From a checkpoint of a small transformer trained on Wikipedia: MLP 1536 GELU, 35.6M parameters.
Each number is 128 + 32 x the weight over its row's rms, rounded and kept within 0 to 255. Layers, rows and columns count from 0. Numbers have three digits each. The size before them is the row's rms in percent of the matrix's.

# up: layer 15 MLP up, 1536x384, rms 0.0585, rows 1330-1398, columns 288-383
# down: layer 15 MLP down (transposed), 1536x384, rms 0.0601, rows 1330-1398, columns 288-383
up1330 095:126189136149088129079111141160106170078067163162134167153021130145128179163170062110134113086175114110171128115196074183136086116114087145127127155136103169142122148109087057135157202161113140142130121135108143161182147090149123113083130142069129120129102058126149108094092109110118126098
down1330 092:077147137108134194111131193076118134096114136096101102140129170083118105078184143124091135191075123119143119146068153154133196111141119189212133119159157107116148114134140152171124121101188080088174116145139114053112102085139155165099144140145124199162091107084081075127089145137093077136
up1331 087:154131133163076094138166127096118142056058156106108087117150087129142161124108118117129129151101177162147124096134060115140140117144147147148143132131160078152106178151099145102157132113168118091124144169125129049147144145082152076127139172135189149093096119154134122030188083121146170137
down1331 082:085184147146147123155043126095108032174202141096210135113119134097087103148114105114057141108115121083114176129126193169059174131064151167147143137156101174121138153110179072143140097171160112157126135065067144098141139154123140202121151088159129151074152171120171148186119111097119100170
up1332 102:130162151162162173070148114182158142094175116145090117121119153155086114148137101139128107098165130120104140143123129141127137152092124134145119128101137120098154142165138120199083111140114159099083121106124140162138159184144150172116217167115109139099114114085140087133156148197095116081
down1332 104:084136142144139099092173180149139128134177104177156082114093169115080148098094131113019138145148093126085160099068071127124078148125159135120098134121118089113181128104117129086114111159120184130133222119165176155157143104154142184203168145093092096132106106090157113102112171150100122122
up1333 103:113204099129115151090124122149160160134137088099152135169099130151136102121186100123148103132136146128099147108117091121144159138085102140136137148132174142080107141151108194174132166108122117121116189132120118168130094146194074159144159096075114127187111099123205124100153129148140097166
down1333 100:029112111105146141151182088107148124157093140133121166121103173082090177091191121153131086106080103118172192149133046132123122130089055146109176121110167122185124151111106121125164157103141099112148141165075111125110097127171112114065136128146143125120158122132113126163105173157108078171
up1334 102:102146203141009123095136130115185105119111159150126096144119144049178078146145146088166127157102126162071136144098102112121117130142125142150144130096050123204109084130119194073141146107097158103131216144126095159135142170117122135189109129146137193107150158147144117125106071156185180162
down1334 102:106101071092157093137121164049131180107172123069109075137126156177151171088106113120139061137136109169142127100079203131080116135115122088119126154168184096115183123138147204141116103110140110157133061170186093115164125099118126125113172162129144125093155134185062051085116103062162103155
up1335 104:164130157127128118061123192246167087138162104138135100145162133069130157151054155049159113098104122148116154193150121111115102142151169103155179114081088142142149131117062158096136151132094156158174162108159119140120113052165114133142161110110154170093127084103103171167098161156144166107
down1335 102:098120158109119083128084128131161143150142162167155097162079075133131182099167096201117120182133184117046138084104122137118086098141131126149098116132101110141175102154110100126127114119118151149100132134085122100126161108119087166143162117127108171119159080144147149135142125089110158108
up1336 093:149084148166111153151138111166174127120064166122133113094124124050129099159043116099160132087173164137053184206105070133170178135110126085094071064110149152088106132128144159229156092100145126100083156108180153153183062157149141122085105123099106195123133129164148105090108123112179131160
down1336 097:139186164143196113143122178033205158130155140067142127106126191165149078142138141095155190179174117138153048099128161150052102117186105103127122193134133124137140152159092171121114098174119109141149106119107093113117140135164123143179132185071123122068102083096067124118138178154175100131
up1337 101:117080093192125146069160095137153125063124152115125140187107116158130120130148155090144094088148118147101172113127133159143110157144125115086084122087134157149185105139189167130101142174140099034141145137088160104154153132181076106100090162145102119140153065127150148121099135122148075126
down1337 104:086129080144139220188100100068174125147106159132124102122126097065148123101115121050168145166102104094158111118143151167163137116148148182148118165171079142138112116055075108140095131122155125056152101108096151114135111126100191137082136134079119156151146108139099111134132140089183158115
up1338 101:148108107134151082129136095178178133095092104131142166126160150132120112143132104098146107107205099089059117122093129113103190135101133091126093077102139148132160136172176136139166140191090163154143164109170138157131086076137124130140133103118110172166115079035136121101178156142180137161
down1338 098:112136034107167184132094152159115083092140106144138109179147073188160133096071156166098193067117140100203113101148120097191158076132117165122121128107143144107151119131194108120075090108116145169125101138167153079085084102115134102110155117150174139102086159094088105100130112114151179115
up1339 103:156201119141152110141205157110097142134097147130177129137066178174159105105159113104157167142156149104138080073107152161092161110122139094095126166099090113180120123141111099141110114102124152151094106104088108131146148126116128098149128177154163153161141155075154150159108131147107162123
down1339 100:156114140168185173122145098095154127075150136068188082156109125094122123168138130135105178167112130123085120159140132148122101127116104112120112152149140157125150057146118166124070140152123109188172114082153125145094113154104192130096144115137111095205079073146187136102121155169140116190
up1340 096:090166124118087151159138107139102101094080139136117136148080161070128166180125136085153118108141158148147168098108142128078084090114187150161082137162168188124176086190139122131147170147196106141110121182123121239152080205155095154122112134143061151073119097095114149072144189121085155119
down1340 098:093131191162123089184113093099135083163128140107145128122094091140117173191138111069165140133105093182084187082133151186130097051113135164108097109132173115115134162139129126113162128106116138118112138144119123093157123145174121103146151090161108162183135137130140111153117117184087099162
up1341 103:125124111160103128097159162141181149160113157181120174117144144158129086190095184095163046174109169163122077135087141139151126105157118139069131116141094117122142115161106107139110115172121167150113101093135077149145165137040155187164157157149179130095095136094150137136142072084088168101
down1341 106:161147144113105134114141122158041143077135104140156165070093147210076068082136140111229146091103069097186185176164113084150102127115144129095134133137164179112161162202097172089139103226137068089134155065122140100100192104123121134126149110190120095139088122136094079111129158132139132126
up1342 096:126085089143137136146109066103154133111104118115134167127170146072105121141147113114173095141099154139121084166127187114111173084141113148111153132150180133134175134150148156086112086072171111148112169112071155102151108160132124148144109149184123050128152100176153107101095084157158142157
down1342 093:141146112112136169146126153104156124071177129102166095112129140128135114086131129086060155096149133170152105177065063132136139116069153112110135138097130104130126092131093114111110092123065110141053128158174147124116120125107120093094090127147153198178105148198095109142131183160112198148
up1343 108:150133142151177160138143165109163104068171119159134107191135096093138137172085099136158104072160131100154086105105155097077078169178112172133111175139203127150157131147072085130096176133140177115156112135148123197136077142191198185155147142096122173128114085158122098142060178130133132118
down1343 104:120112158166081149106094140065162128114124123123200144128071110136105122066151106129155111130113088126090166200153070117187125072091186104137094120103111183138116153124085145164170132144127107188168136134108168102130100138137167120175134145109131161085126198108131109098150133105156100100
up1344 102:142150149117154061101140154065167140134127163114103108140083159120147122220111154159138119139145120106084121099117087117107120161221099121102117170157100128130114092147093120091112084128116124160091141155078149120125084148171152094155101108118116115150076137165139140119097089125122155118
down1344 103:113165121126082136110156130133076072114155105067113133170143153193101118106104134135173112150103053196142114121113113163151143198196129180137102100093169131148139114183155050104133169112135150103102097128087175178101153149122103133117095172091105109132106146144153121089127217039178092090
up1345 094:102117109190128106100155138082099087109160114187153112141132144149105111157180093086143130165108157168106083091082109156097149140134197130146128095183141131107169163152086113137155129160129181183076108088076172138126154133123129097116132196103123165123094114159111121102175139116148078088
down1345 083:114125146160055112131117123119101098098143153151164121082091114100088139078109111139045173107070142102134114130124133107066114072167180129111156114176148123125137093173155101144093127109101140031119140141184181170107091133137117170065099164167189138063132099148150094201151151176137117110
up1346 101:155127146199153097167136115135175152148117141111172125098152189110208108132138177149150092134060170185110161124057085066106103134126142100105186148109152096145094143132090117176137147103136179155097102140144144151146077144110087095173107121138101144151145124124121068097106111121079140048
down1346 109:135129139180154142133184147097130152165056112110088151090139146105132150152125179160185164099102150111123121105123095142081131084156091081088168118151133127111106119120153135155082156154148112162131095165089074139163131112149111151124081087127114156125146181067134094118108077248088142124
up1347 101:122177160128121143130168110100159111126129142162094195190123124104117165155129093133150138142103152086170152135133119094114078157133156219143151097157123125113144205128113117139112096142116142157114150062114133136130129134190090169204138128196160124114160126071138184165149143160101126105
down1347 107:172112160069132138180180153162106082096073132160118142191098126149140125153122085123197099052134192108118138146180149092092107140125132166189126114141090159161098107118132144127101081172117185063096111173120142133170053148112161121145093152085107101115164172110065186166116113153122129125
up1348 098:147156154166069132051104141158136139107125137148154091115135148120116163107163076149135080087201130170085120088191135121142117143080126146118112106070123088132138104138056119114084183116167129145116144140140078164119129130141183115116128170064117155157097171135111175120098128132160122087
down1348 098:109144156152137080143109145141145167121153114177141107094101099116156093123028167155151168152112129086085144187117142191141091087071151057156125176117139166112178133089094140099149165092171168113108176129184178151131177189152112069179147144170116115151105144118109097087131137145131118168
up1349 104:139058152185094122122157127125151120116175088131146123113100104115190141151112127127150052091117107123092145122169159104151130202169110107124074147032116133123133092148155067128100170106076164153096127192131150167138147198100154177172134112103165142184099110137117117107140131144152106151
down1349 103:157132155100173123116170144126185107175084121138122158142186158141105126122173154146136123124113121137148156125155096185199137129123170114124141127089099128157151138137196145137142156113108079110152128114158081094105162102155097048151121087149114135087140093092084036077148125142161158134
up1350 107:120163140097147123172135159100160100108162145148091087092118155157180138153142122130170096060133115110121163076085143096074157124184142137149092112122124146133114141154129111122110071101148181130139114147131093216155104194169147189238126120123179148099098172135176086140061119129130133179
down1350 122:170130154124119103136149174167133153108127106099131121076109134164131048143093117097206170081143101159138152100096142121104190141128131098119122155102164188058095133155157132112099120166104147159139123119117115144121116151125131207151089085173196172128140164149159125168134141149100102145
up1351 113:107175107170183154158156142131150144115153070135132109152147172085127060110120075115140107046146185095060120095110148146141128095134109129087084102129137107143147111136097159123101082145078154130122206131114105156143126202144112132137155125129120159170130121155165168098108152130094173137
down1351 115:106106156144148165104159155063173094132111140099162138123140145129179117086096126124141134129122141183121128146182136134178099121160092123110078098131133117206186081106101158146161176144039106143108148116151136124148094083055050194150111108208161156100152102116102068107185126109133103158
up1352 098:142112163158116112112135159065155114098193105150129131110174154170215097144146172146160107108069140072135134172120138118164157053109093107134121168114135129116067083169116181098098148064130104111144143120082131135147123140116123154134130116144125151138127161146163147145115131133104118180
down1352 098:105084106117108163168145088119077067078043149128101168084097170093141107143079127051097116109155138103106139109124120034117112130086133220123132181136152145105097095110118141093095167208133154115186155174131153086169068117148137131138103139102136132160093131103123134133141157146108093144
up1353 090:094138150095143126084141115198162133126108116091110120131083168127137122097193107163135137159171120165162108070114142191179207134162096150159157177114167088070107094137169118154162161126055114099085125157150101161147184124077152147124139092144128096082081110112118088084148122145166157146
down1353 085:149153082128131162153135157102142159065152139170096184113118108114114159095125128156090091097105127058102156149130175126044151117171163155126071108124150144157125078134080095119161030091184116128088091124051100092176148114132134145073118156118179125133112144107129148141109132088097087135
up1354 100:091181169116125157092126192099116156122151146113171125131162166130106051111106118113155108134100144112130108158135142145129152059104081144149079117151134145156132168183060116098137124156073157118074155154130143170105097171140038161119115154167168107149105094118123132142124156131126193123
down1354 095:157092106098120068138114115112108101135122062097120132128135155088132150060099166136000093201135138113087144121160154101162167169104133108140122162097155098098173116128145129132154130128156090133110168136110137118154111113137141110182130110115135091087160113119137116131129136136090096141
up1355 103:099146113175101169140136150111123177094103169114060128056069108124144134162165131123155128112135182148098113071113115103105089154127105121113132127142132092160173133155095127111141146123086160097203161153138148111116141148098105168144092191133090166184135089101190091093140130122184123128
down1355 096:083159177145114137134104119123137122141112124127120089112065145154162081172132112091108158074122065169195105085177121125146115130143060139124209122099111147137119172114131135153077171095159105095086156089115051135078171168130101139102130117148175166092177152130126159126143117119069125126
up1356 095:112140146135090087166122141163140128090132109152155120129081176155165132155132123121164080082086171132141121107161170116123120082123156193125115117105151126155107069125124170116142142096079148145118108120198146187109130153108082105129152125090100170129154084168135129090150132144110088146
down1356 099:150167085089123228062122151073117099160102146149082107128134115112141119137202171148119115102139118123120154145072106176087157148108149107122120162075119107157097080140106128148114118134118112164122118144158140189085146112116158127134140133186166125130128118136141104159137106150137151170
up1357 101:147115160121080124083186119172147118115118134112124154119092157150131063137129139104151092085128095173162104125100144109108127094187095172165123106103142150165117099144132151176127163182160205151179104148093122227140162153180134136136146172054155096125121114108132119121182143147145103156
down1357 099:076107171161176134085169126113103109093112141121196076149167109090095155111128106138171177115117131136091126113169154142161124161124169131135087137161102140105174185141108072073125188128131137156168140128114126187120183132135089112136126148111120145134087143084113146093129108154093214095
up1358 089:084112142154080161115118142133117074094112065208062135108114109103154141161140109092138077141166182080122110156140090203097120131095147138119099085111149205120168086133120149104111128136138119126103133148079178138177149059173102119149104124160133059099110045111090140124203109111120109178
down1358 087:149169061143094133095112111134115118110088082139119134100086134109144134150098152134127129138068128145139159163142133088177153158114087159128172146181135130172105182100105093155116090051151123121210168149120105161131166131134115139134125123123122113178132113088145135155089089178102049146
up1359 102:148122174156123127122098149122095111142136171174090146161107144174109147151126158123136067140144109173139096134188127152118126214180068150136135166131169108090164128110077176167190135159164125166106141093114121100157195118156082082115118180098116119132094100151131144081100158113115162162
down1359 092:109139170142121215149073186168164196103137059034157160059107182093152061079068137115093110080118044117084166130116141084113129129109137085133125108139115096156152138096082111137161100121129142102106105154147117134166089144148166150111133160130175161183172134131143098160136079139146109146
up1360 103:162108131098081151128189090147184053095093103143049180100130119151171103115158118107139098120178100114119173136126117106120142177087116116140110153141152093175178115131154132096139147111092140176144146105147132164105156153122122121141108138150157147102151159155137106066178102105054164157
down1360 105:177118104139175150111102154152131174137100153135131134066148120144151151086137181133153116116155150129085111104176177175103090162132154110148142182136127140171098193089108131121076187131082083117167188132115138154125135104158140129198116135111130122146109156088138053082163116147104062146
up1361 101:109133093151151117144153180123136190080133125160107076102106142085162097118082179137162109132111116112164118144153109111122154101208137128148108111077088167093129160158093072135141141150062150101098145137104138148059126136117135171156095114119140145056105115139145166155122150150141191085
down1361 101:132153138136091195160078150133123098092097087102168132081159161086105106166131136136158190109077196094085127147103166124115146116149125161109120156125112149177156124100163107133132149134164083087189171173151163093082142148121111120046098180162168118137203092136127075119116058110110175138
up1362 102:119121097156167161124141115146140118153131101123086087166053162158161160139110123161141162103172129107100127149155098122105130116142125105109162127084117076142129159104121110094119080153121138138122155123149120123099140089123156105110095097137176141130107104088183126088137141100130137088
down1362 100:120112073144123167140143155148146102154092100101105080161126089078119145153121139086135123053193112149180082103144138107162100088123145148117150076105113103122125145077158117184139103131104165121115087175137100193172105160125144087116150093136155133110145162114137117178174134140102184159
up1363 097:118164112170143090128131173086123122090145154204064174066116159100126156128065090132147115115125124082128141096179133106123136040149111132089130146089148162116110141163114155127120148072141155133160153078068121188095144176108121134095156172097131141093098142131145165085131174158107157146
down1363 092:071175088125127116098131161133144146138041147064123060094104109136164093141148151143167147170150140132151114049156101149126141205163152130131124078070140145085124172084096111128061088126135178129045132168140088127159162056143145087094165095063159134099113130095133140090059141086070145137
up1364 096:131133159070202167117128143117136154133124073147110126176150159136128134121121191100123114137157140169122147159086183148126143135159158125166128136061105074114208146112089121058094174124142184157204133184148162144189163138088088115157122138087121124175089056125155124078141135144199126141
down1364 092:132065068163120106203107083108106132168104123105088105167112145125124133110138132151039114131079141198151092133149136158162127092127123148111140124138150085146147191143083132155113161139127177088136091134113141089093077095150137187144150114121078120107157163140158155152127077135153123165
up1365 098:086243153075105152092138216126134109158145138158125088124064184163121109118071167147160124178152206174092149094170107065077077132106140065134090122114119090116196120122141148088172150105139151120118154146144121148129130189077093072118136098107103172204111138127148124108099145173128090125
down1365 107:134119114116204107078111152175174125082145118125097149109132155125067112165129147135161155088129167177135113185127146107145126103153147111141077170157138130178097139204158148128151118146132138104153133127123125064210191094121144128129123179159157101162149084106111130113116141134126152125
up1366 097:164136177239093161146176103147075112117104137081118159091125126153135169150178152116130097139116106157101167117123099086118103145097167166129128112092151112094157124109142144158153121124177168149148119127128145130131115149136102079100153158153120188117113154083196122083126117159127143177
down1366 096:126142122072109211161069098096136103158113147077116136183094107111139099188102131135084082163113101090123146133065125149085104148101142085159097140095153152133182174174128125121124107145081137085105108133168142101126132110173229101145174163078131115075055166100153152160138148166136134141
up1367 107:171085112133181132153152137147184165135089150150141159098110089169140122180097120123144095088141175110073170106097138110176110115122063066152176139100128119124147144106104150126135157140060204144137207114157110139139133114145125092144175162087141141120154130040135147108095129115123161170
down1367 105:152098146121134059098114088129133122103144106132122120172121093186113094131121193094000143116189147098142166155087117113114139106147096104117116097127145169136068133134084126147165138123147117157137108137184142102092129125129092104105079175111157142144139124082111148097121167081102180120
up1368 104:159146101124168110091152138159213154134124179132145090125081121145123086144091164176146108117143157140103117141132134148117124105086103085118121163085103154140135096126100180178171135133144195145177122204112103135159139104109136094111071130161130094108098070151129103111127141175180135122
down1368 098:143099106121140107132124144128097150116149126136137119106120089117152119096123147097128173134143088122117160136169117077099134161185211071079182171093163129061173129182097098073083131156117146158128214138122147173111118155107121091109092093067116153172076153156165194141112117074090131203
up1369 109:099168136157156134073153148122096168171077093105139139181147131078146109149090119124168104154137177108089121203121134114156125070092140152118096146087139197150159097106098123097046089097113159178173179105129080204093071117143168139118104133156128159133154142139143168118152134149160102160
down1369 113:091184111088125153149168156092145147148105125155133174114143097144137088109151078103135185130066093061145090111137113180143164103137166093137146074144128123141116083137152182168136108110132125099155108138161149081105094130129076150145112147145151165139153158078083139158102131129176159171
up1370 099:084139129189121127095123145152134153088065120163142153108160113080155124189120122123139091137173161203112135137080142213172164171197096082147091074165131152105132132139141130166115148064135151131110137090124079116165118085114106113088133134140098120151101122100133047133097197133150195086
down1370 094:090130067107117170137096083150108098176081087128185205138173106084111080135097155148141097135165138165121083119125148086170114171117190072102114145103168210107112135115165125142107154147093160129073168101155122088075126108109077120194151095135129166053137182109103106070122122120159105087
up1371 101:062115181163116139137133145108116149125108100109103124124162115093129141186095149161150151134099153125081076090125140118104167100046144152143106097135086183117173164109116157126158112119187134134102157096087127107141145135117121145141145157137183108108109096070121091120081180112206147098
down1371 102:180145145173122035175112133156133127104097078085111164094141177101135041133104139168166075119190137154103126127150115122178106100065117168130121096134132111137116118124145125152244149164161093060151085186094155128121127117147136107084102119166135168125126135131189170150128121141117112113
up1372 094:112154136118125095162153176149150104143135151134102167107102125136108157141115131090156074112102168146075145127125172152111130177105144152147121144082138090127152200173096043085170115181085200132116129143179124071130184127138082129149163124084141074114121148105136071116162075130134093146
down1372 100:102115175199093150134113150154056111117102152167096146104126137118164152174156124114162123146149139154143044173090114178154146085121144133193107087112136134121108092091146085113088089103146146162135127082106122115099120131155116124131140124173078084109138162124145152063056130141093140108
up1373 099:093147161144117155115180168181133144135085165121098178168087135122125155195151130116171108107087144185060163077167134135104161151131084104175183151065107140124146104137123145108159137199159120120128103137092090077157153155119123103103142106054099153165169044083114128199179130125111123111
down1373 097:095099137128149107095122138125181119108126064104149108099119172142123146158121144116106151115131143152204071123091141113087073141120146185024123125132087151128120131061171063074098073107134185099156121139119127163141137113133102101225135065166120093099145121083158115171112117163186088101
up1374 100:113131103129180147114166202145116177134153180158132159134101144117127125168116088140153132154157151182117125187123135148181140161044167111105143142145085109141162131086142118123130166120125148171128152129132102177124116144121089165109169061117158140154109126177146109103107141155140095120
down1374 099:163126112128109109117130092159058150131087086208146110123224142107111174124059127121149167120161178085076012105159182147170144124157138142143140134097124111154182152142130137148109210133102143118102107145182097112133147176142140119183155090114077067144124142105126147093140093166148122168
up1375 105:143183119131141166107201144127136140090120172157106152147165136109160114121118128102159143174157135150098107165068110132134194096137113160104130128089097098115155150153055126172133186139087117146177219122132109127139096165134090106127125164087081158159155122052106093106109101197181116157
down1375 095:183115093124107145093118095174127157152155147156147140121177109144155158000122091111000167116095138126161139137154161129133133098161102144118133157077108160129149145092117100182163136110106088117147121143197150113111111120143140143159119147097129154104135106113099135135126126184175126128
up1376 099:122160181147157122084118166148148134131155115141112094114146125173094128141097143094134143180143114120071162114087098156094165137125184122158086132113116044160157104111147141155089101117132170177131150087099167216118128162174121100146125124133131138180137078144139120125076145146114141166
down1376 089:112135136084132105116149104153145131164149172128137107129146144146062171094108128121130180142103104149096093134105067169106089075084136088151118138198109110189145087159169163084141130110154185077121202065080122124129106111132121091085114131109124120101076097105133135056184139112146118158
up1377 093:112179095180091085126192130145163115166135202136095114123202123125096148125115118094137117155165134101104119161133151138105143135128121116109169129118178094132147154142160161008115138174127167145195153140126131129138129157208131079181095160125149171092094049090095146163154146107106104103
down1377 084:134098146147142088115157087109130174144129178094130077159135078128164096153078163150065156131175132144114103113096141045072066153172172135169151140119123140069084136175135122193135075105138116134135123103111124152092093123140120157053097123115127081111153123138124095190134076093113191091
up1378 106:081137117118091141077139145164122120036121111117153141100145174157086066135136153088164084164140170161160082121092073188124162130140129140088133124057138141066144158105118125127138117163139150103082139118126138119092144121174053179130198097088154103129134119112162155143162088105118176120
down1378 104:144151127150081156113109111189136162094136183164099164063077164139106130131160079083152152126078127104103090176099137134154134100194110144090141124143116129134152132075139089106121079118146107085130118141143140086184104125107123137112129199181139079124105136135107150154080145105148096088
up1379 101:124098122124143100095155158138110155113159183107153084112124152133190054189065116122166126076081142160114115147081096170116177094094091132139127074084162101166127099111110090096081131158142128174161173145183056083152139107148100160154129142156102165173125132093105075116156122129143080108
down1379 096:155119164162141153068094060146109135098165162160149142130172122105139131141124081155126104170131159114124121140154122127078126158177141124083155208147077111140166160177138144044128115084071170123067136141151167099133221136134153096116175134161116138111124108107134124163135101142136100120
up1380 099:088163165121114111152107091140140128127151134168124129097132118073096079167032148127145105036049130208145199085132104081111109088128091173064143136145099144147114180132039226129156125073182185086127151095117124155146107143088119114174179137113103112139089152080149125128089121138125121131
down1380 095:109181084136085158108152149089143135137117103143045134146177146116140198144140176192179140149112132102139048146141133128129116069080086112203095111061101081098102072146110144153089177105119142176201123108054175145137095112099048102071134127059135170145136130099109146112107174145115140117
up1381 107:102189099152140104118086128064108149136118192130097118153145215111105068173110167109154117095117134151158079165054101083102132103125183162181126104085107126145135150157129079160135110129157172130079186163162166168111113125160155109234110151115096092109099150151122178130125039140144117114
down1381 109:132163192132149154172120175145171110133106150116142115135118050164152087127124087139212130149106137152084103153130117080166111098072124105080103152078079132094141132122149152173145179131135069149052049099163088104147131172171117160140129123108088093144159111065170099126126189141180164124
up1382 107:159207175154172061098169136082147139129136182108140119098141205094115102138150116088159111114162122125128129190078105174092136157111115053124087139066156118137131096107136137149192138197132187128111164156138128123151121135080073164127190147143111197145158170133249124130142126165145065140
down1382 107:139123125148091069075202109118136101149116043136168130122147147078124146149148105116168099125138140127150159092109150133142164108153063112126173094146114104128104120129207208132131088091163096119115152093146100051146114163140146118058090107159070075124093062172140101200140100185077112117
up1383 109:104184075178181131157154157128137143172142145131100106193155139067141084175096158058151103065126125109160114129105101141037132130129118135043079123103094144070095144144107126152084105118125113138144174077139177092153096107197073172133176146095150144147136131118224081117081147134145136150
down1383 113:114101173134133114093173096123110129209112096139162100076143088129145120159072125110169187127107158176097154108119127157177143128120138123112140132103095082119095087137117121101172150159000107127129163061138189139161077143184165132144113123144107135164144133166175096212142114142148173149
up1384 103:154110121169149081092142153147171103089143184103146114179119163138173080151164070119148117118198170147160134156115164161161182106102093139176113132052061106157131106141073094180170149119173147115153098164105119218131147122098125153122124103124116128123086122129166094137164098153139123075
down1384 111:091106112196131139088051219125107085148071101073089116061087102165167157106080120101202135070127085132154127102114118064154167153155210146166169119104107133152130151111137070089149161134149108106152153104156131142128119066120166110102115130126079133117167150122125125134124172123081142092
up1385 103:196151134126163093141151153100147091162074129042126145134157157145135188151126140109152122076129101116093147107084049157151168103146125109147124115143121095103179158159150135131102106129140111114147113149133124167121111104126107150133185123125125167131131195151106105200103116190152128054
down1385 102:086173108144078143204110132123118141123120165164123129146121118119139137117049144150097157104111116084099139154163115099103096119132116116106092115145190112145064101166103166096158133112137136162188072130128095095161164123086115162096187177135158124102174122149168111086151109130163117183
up1386 100:060131135119167119137145204151130111171159162079118118103139164074169109169164158115157171135094102078118059115170147100156173113117081141132142113067131102122121085127131197159089135110153092174115130113163086158117117089095115150129173144116117118150118155119105118092132122141135202112
down1386 095:080086115139123180122106121104158136098133131157112144138110144136116110075085169046118143152132158140131153140115163130196139139123137138141126103141154090152154169141202064115099087145206157117156156155162101086168093107105172136124103147111124121098107124117179111060114130131150101193
up1387 097:180119135179107180119140105143128142079142107128064160118159094151161067119122112088141091081138202090109130143127122109135191110120138113115111151106113111112120153176102142170088098142084168175123139092122133197076103181091095114186122132154114161120123144171128134121110100147131100137
down1387 099:157082145131129193101066162136182140087070104114194118090169143128109161123131134100033121120124114124151086097100146161145112129113099118135187110155134128119151163145147112094109141088131131110194097132088111113095120102125169119124130171109133117073213127153186075146136110138144094090
up1388 098:114172104091156127084092159148112111128182142120107134147056097129206107181123152154143123148118171170116160121101161120169158158178085089099167168151145072125150122128117082128086134120137116138186138087145129069109127088181138140191123102143140099095113126147202081087128153103125217134
down1388 110:175104133151125120079141164139154109116137186123122146124153129128176121127168070156190122108168132138074113148118146136168063163114131168116127108115084107127082128115153137140215132109164123109194076155171087088124059119163101136126118127055150163153114126102131133105168124137073151200
up1389 103:156188089112111113159145110133188092110100113099106145150119142213145105134082109106136093116135140075142162164087146146124112134165141126116109169142097116123136094174101121158155161128140144091118139087163136178162208048128111154121201099148172093115122144099157121115144169093151146131
down1389 103:104109065162122158149199186126091142147068095103184081087132101143159097115156127050115143111171085118132169109164138061143143035086080126101137141071145138120128158109121109089136139204116146160140183175155123121106136101096108099066124103095123069138112110158078109162150151176142180095
up1390 097:093090093197076171173205149114118109095212147109174172165118085116123093193116125141178117153059124145132115126172161196121113111116069124174117116107161110170144140170155102168105169165130161129117154102086159163177117135133103092117112120178103130061094129195078130104131217148102154118
down1390 095:180092116147109079121077138116152170156109091136145184156125131159104132074154162139143171097109106153118115153107114178129105098003104137089078128146196139087137169108125097126154156102134184146160181134156095088105099126104107106175173122149126089130110082140138075092121123111153068152
up1391 103:099166085144118194132138110087136103162165147141092143110160131111130128120176174117157117125097098177138177152154121130107149064126203146133114101109135106081125068142029102113124162081103143204141134125100131186116096167090106117156178097142118134218099155129114124128155125161113151156
down1391 105:084077147173150188110067150089162082151164150111078102124100124072164137093047133204191161142100157124183106134158061190210133130107133108127137140097100136142137174134113125135111089130148145137150106165129172131036115147136090093156080172184198145103173152184179131166086144162157096131
up1392 101:113137114151108141086123110122089160111100091149095111097131133132170110177103153099153145168091124134120130189133175136174130124174121126137146135153150092081122138188160210114202130137104113176143155163113170206141123091054088153165161153185129122114065100084133163081123151168084143145
down1392 100:110129141127090131128051096200033084114169111100107094110171106141083146145143210083180114124075116132139129149117109121087177106144167166146133129134141128159127099192141174076126141123159170125154087115106126138115111139100172099103085144144113206066152119111091151107101120096100170113
up1393 116:139171143170133161099140133089137166059102087134082135138117161136122112139098101095146147087102138112140087158106126108088197069126100136134124152072088095139140159144125120173092154099131120122109094126112115152092104145101127159123129121093118146174130146130156129116113150142223161077
down1393 132:155172117099146171160159123135085140108107157095085088088072204158120127158147161107058145100155134079142144121093148132063155087127113152132100173074106139129118105108126112123149152140105164150088107108059149110049102151164122143115149132112091129135150203133148099077055133174155090099
up1394 093:119081146162156181099111166122118077119194097170157140162108147108162092161155136142144115147124129127181135156097131201119151071186175162052128107109080139093115137103159151125130089139162099153065144075118143164142150172131110172132144104132107129093165119189138141048131155122157129147
down1394 085:187120093118145134053117171135087137127139152152087104147153085202115125119097173203116148105107053165091144137156203077127161121078149168162082190111120173195146147097100111128126152163115160120152175091127111076091144106165174099135168190143122084137175109149158135097144115212134144113
up1395 095:174116185139199116159129098151131038080138125111144111160105166164106123132144084109139139118186178126140137104136203115133078117134106176099111129155116129066105147150078069168111099128111150168137191113091135189134104112103107092138147116116128167154111116129103046070140095123159146082
down1395 097:109076117142128164161081132148128154085060188112131156094087132119144150111158127114157081114129099171119140179116105123120164147111159089145079090083135109108127158134072133081182129127119123120170152154106115122098151134143128085103127116119117149099100157142172160092100114135053180110
up1396 101:175144128212128100059173119113102150073079103117109126104064137134166084124112096143158135151146130074060088139095134133169116164169137095133112145164157097127123119175094108102095186174122137141133150202034105077177140160128090132111166087142128169129103121160171126107110164119111159112
down1396 102:119101119129132195126148105169153116109167055164117097151115136099137127103130148108188077048124147161195127237089158144117100121127081102103181155088125103176124124131148114156098106110129090130122156142148114093074121147193181107170099192130151113156089169143133133109164123135155150187
up1397 101:135122141163029152140106150156174123025137161094148144154183170167087126169086148131160044091107108184119112123133086140159162098181160160148106114157128122080138139205113147168105132175140107128113201127140125176123063137106148126100093060092116146128117144103121073109124106161140098173
down1397 105:114113103099175115090135129089093127146132122138159191134117156165170127125104069165114160124094188156138190153098116129136110116091078141107132161144102120108130138147164158092150101163172133122127164133152135068150160047151133123164118096160180116093173065086174134108128184125094144095
up1398 093:151123098152118134087181125106133155137178163187096115129150170113131122111101159109146129117135122106101053136089099130135123107107163137094111125136067136167122130139168117149133209143130161144128191113104164091204116097079133087111102131177094156129126121203115194123127177160175159118
down1398 089:121093118146127153108081136112077092124123146092090131131065099200128112076192077124075110163093136166117200100126108113131174182154129112126061192103116157117099137026153187124134099129142130140089108115118121121120108150128142083074094141179146130101161134098096078124141098101096129078